config.yaml
n_layer: 11
vocab_size: 8192
positions: "rope"
rope_base: 10000.0
tie_embeddings: false
init_std_qkv: 0.0361
init_std_o: 0.0
init_std_down: 0.0
lr_mult_o: 0.684
beta1: 0.95
schedule: "wsd"
final_lr_fraction: 0.02
steps: 3177
dataset: "wikipedia_en"
Each number is 128 + 24 x the weight over its row's rms, rounded and kept within 0 to 255. Layers, rows and columns count from 0. The size above them is the row's rms in percent of the matrix's.

# layer 6 MLP up, 768x192, rms 0.269, rows 476-482, columns 96-191
size [ 98  90 104 112 100 103 101]
[[117 124 132 162 145 127 149 127 157 114 123 128 150 152 122 119 137 175 131 117 125 134 108 155  87 170 111 122 120 149  91 132 161 127 114 141 130 136 107 147 144 139 110 100 136 133 131  80 111 135 151 117 135 104 115 128  90 101 143 103  90 125  99 148 117 147 121 116 143 101 104 123 118 178 131 106 112 145  99 137  99 160  91 158  99 153 108 145 140 116 157 139  92  95 112 173]
 [134  84 179 157 103 134 144 118  93 138 115  74 141 152 121 112 135 108 106 190 104 160 126 116 118 117 108 177 143  97 114 191 155 129 173  91 134 153  98 147 124  78 121 136 126 131 101 158 152  89 155 150 149 118 103 149 148 115 163 121  82 133 140 106  96 122 102 174 159 120 127 140  94 150 113  81 138 138 143  86 170 124 129  90 156 110 128 126 109 149 143 134 142 101  97 111]
 [148 128 150 137 134 161  88 104  96 125 130 128 113 128 120 139 105 155 124 154  97 141 136 106  89 121 155 152 183 121 155 161 149 135 145 119 115  80  99 126 100 144 109 138  68 139 127 135 112 160 145 120  78 145 115 145 162 135 144 169 133 132 115 140 107  81 119 166 137 118  90 166  64 101 150 138 111 116 124 164 107 139 129 146 174 151 108 133  80  99  85 143 129 140 171 122]
 [102  83 123 114 134 167 108 157 122 153 137 194 143 114 109 142 143 146 134 168 165 129 114 141 134 150 113 128 141 146  96 135 128 153 115 130 121  93 112 150 113 160  99 114 177 113 129 102 146 131  87 172 105 138 146 173 112 155 167 124 137 133 128  66 151 134 137 161 105 117 156 155 104 118  98  95 126 123 163  88 119 113 123 113 145 125 123 123 123 105 138 123 116 158 104 137]
 [101 129 121 115 117 150 158 156 153 139 157 108 117 159 119 103 115 126 133  98 139 112 124 126  97 111 139 140 152 181  67 123 116 156 105 100 145 127 126 146 154 120  86 157 109 105 142 108 136 115 154 114 138 135 144 111 142 113 134 128  70 101 130 112  99 152 130 178 104 139 142 151 168 147  92  78 115  65 156 127 127 129 101 156 147 108 138 122 155 162 103 152 156 142  91 177]
 [122 115 124 119 134 117  89 138 130 148 132 120 120  99 118 174 105 107 122 130 130 114 127 128 154  93 141 151 141 145 103 180 146 161 121  91 121 119 112 154 147 136 167 147 136 182 116 104 131 117 131 184 116 143  74 128 135 109  99 111 153 145 122 118 126 137 137  81  94 138 146 118 189 153 134  94 153 110  87 154 136 103 131 162 159 154  80 164 106 105 120 136 163  95 111 186]
 [145 130 143 124  87 136 145 127 170 105 135 164 156  99 156 191 118 133 109 155 114  86 105 142 150 143 163 143 106 171 113  78 157 119 124  76 152 159 108 132 138 116 109 137 136 133 104 132 147 136  80 130 139  74 148 178 113 132 133 190 101 154 146 106 117  99 119 172 116 143 133 117 144 118 146  91 146  97 140 123 121 107 144  90 138 136 106 148 144 151 154 117 130 138 144 151]]
# layer 6 MLP down (transposed), 768x192, rms 0.133, rows 476-482, columns 96-191
size [ 94  87 103 116  99  99 100]
[[152 143  81 140  99 162 171 111 149 160 116 117  82 125 146 102 110 124 127 114 158 152 128  82 107  77 121  79 169 150 150 156 156 108 155 122 144 101 108 141 145  94 111 143 139 132  99 123  95 153 148  97 109 146 126 128 135 111 148 136 130 133 144 134 113 154 163 124 133 150  93 151 180 139 124 153 133 158 116 113 107 160  96  97 121 138  89 134 142 115 105 112 103 150 146 126]
 [158 146 110  94  46 163 132 176 107 135 130 148 146 123 109 110  72 118 141 109 103 149 162 138  68  80 112 123 137  73 133 167 140 105 123 144 139 134 110 139 123 134 108 137 125 108 159 106 114 139 148 117 138 179 101 151 100 147 148 105 128 105 130 175 135 112  95 131 128 158 170 150 137 128 125 120 127 125 119 130 124 141 135 112 160 162 135 143 105 152 194 151 124 111 112 157]
 [102 110 122 109  73  86 128 145 108 144 146 108 133  99 109 139 126 137 140 123 158 165  90  92 122 140 127 133 138 146  86 158 141 130 148 159 155 102 124 170 102 166 102 127  82 157 127  94 127 152 114 162 110 126 124 119 133 127 153 110 128 116 155 148 183 128 149 131 128 106  96  76 134  99 136 135 137 146 112 144  64 117 157 149 115  92 144 120 109 123 107 148 129 116 146 181]
 [118 134 147 108 138 142 145 114 117 123 144 143 157  64 112 151 143 106 141 116 107 104 126 157 142 162  71 153 153 113 111 115 176 107 151 123 143 148 112 127  86 116 107 117 191 128  87 143 122 103 118 131 136 104 137 144 132 145 145 131 168 131  72 116 121 151 148 158  94 103 182 103  98 144 121 131 134 106 135 131 105 141 132 168 174 101 156 127 136 119 139 109  94 139 102 115]
 [175 155 154 145 168 107 124 138 165 185 170  98 139 159 125 124 178  72 150 121 133 114 116 121 156 144 125 185  85 114 124  95 116 160 188 136 181 150 117 128 148 132 131 134 110 135 147 125  81 148 106 135 117 126  84 127  93 151 132 130 105 137 103  98 137 160 119  85 136 160 147  82 143 121 101 118 100 149 169 140 132 123 133 172 113 152 131 125 130 133 138 150 112 186  87 107]
 [139 157  88 108 124  99 113  93 108 112 161 124 135 136 114 124 127 164 153 131 112 114 124 124 164 124 167 166 107  87 127 121 200 105 125 144 116  89 134 121 149 122  98 108 139 113 141 132 132 103 100 148 130 140  83 143 161 104 143 124 153 140 132 129  98 118 159 114 113 114 143 141 124 141 168 137 100 151 148 108 123 138 178 109 167 124  87  85 116 138  84 116 132 147 149 113]
 [124 135 144 137  96 112 149 138 114  66 145 109 166 113 100 139 183  78 108 163 159  91 129 105 148 119 137  94 123 119 125 110 160 143 162 112 114 133 134  87 129 174 145 100 127 127  89 103 129 159 138 123 108 117 117 186 117 128 111 156 104  94 171 111 128 117 122 122 121  95 140 153  86 113 154 109 132  93 104 142 170 110 136 156 162 105 132 127 128 105 127 113 129 164  99 135]]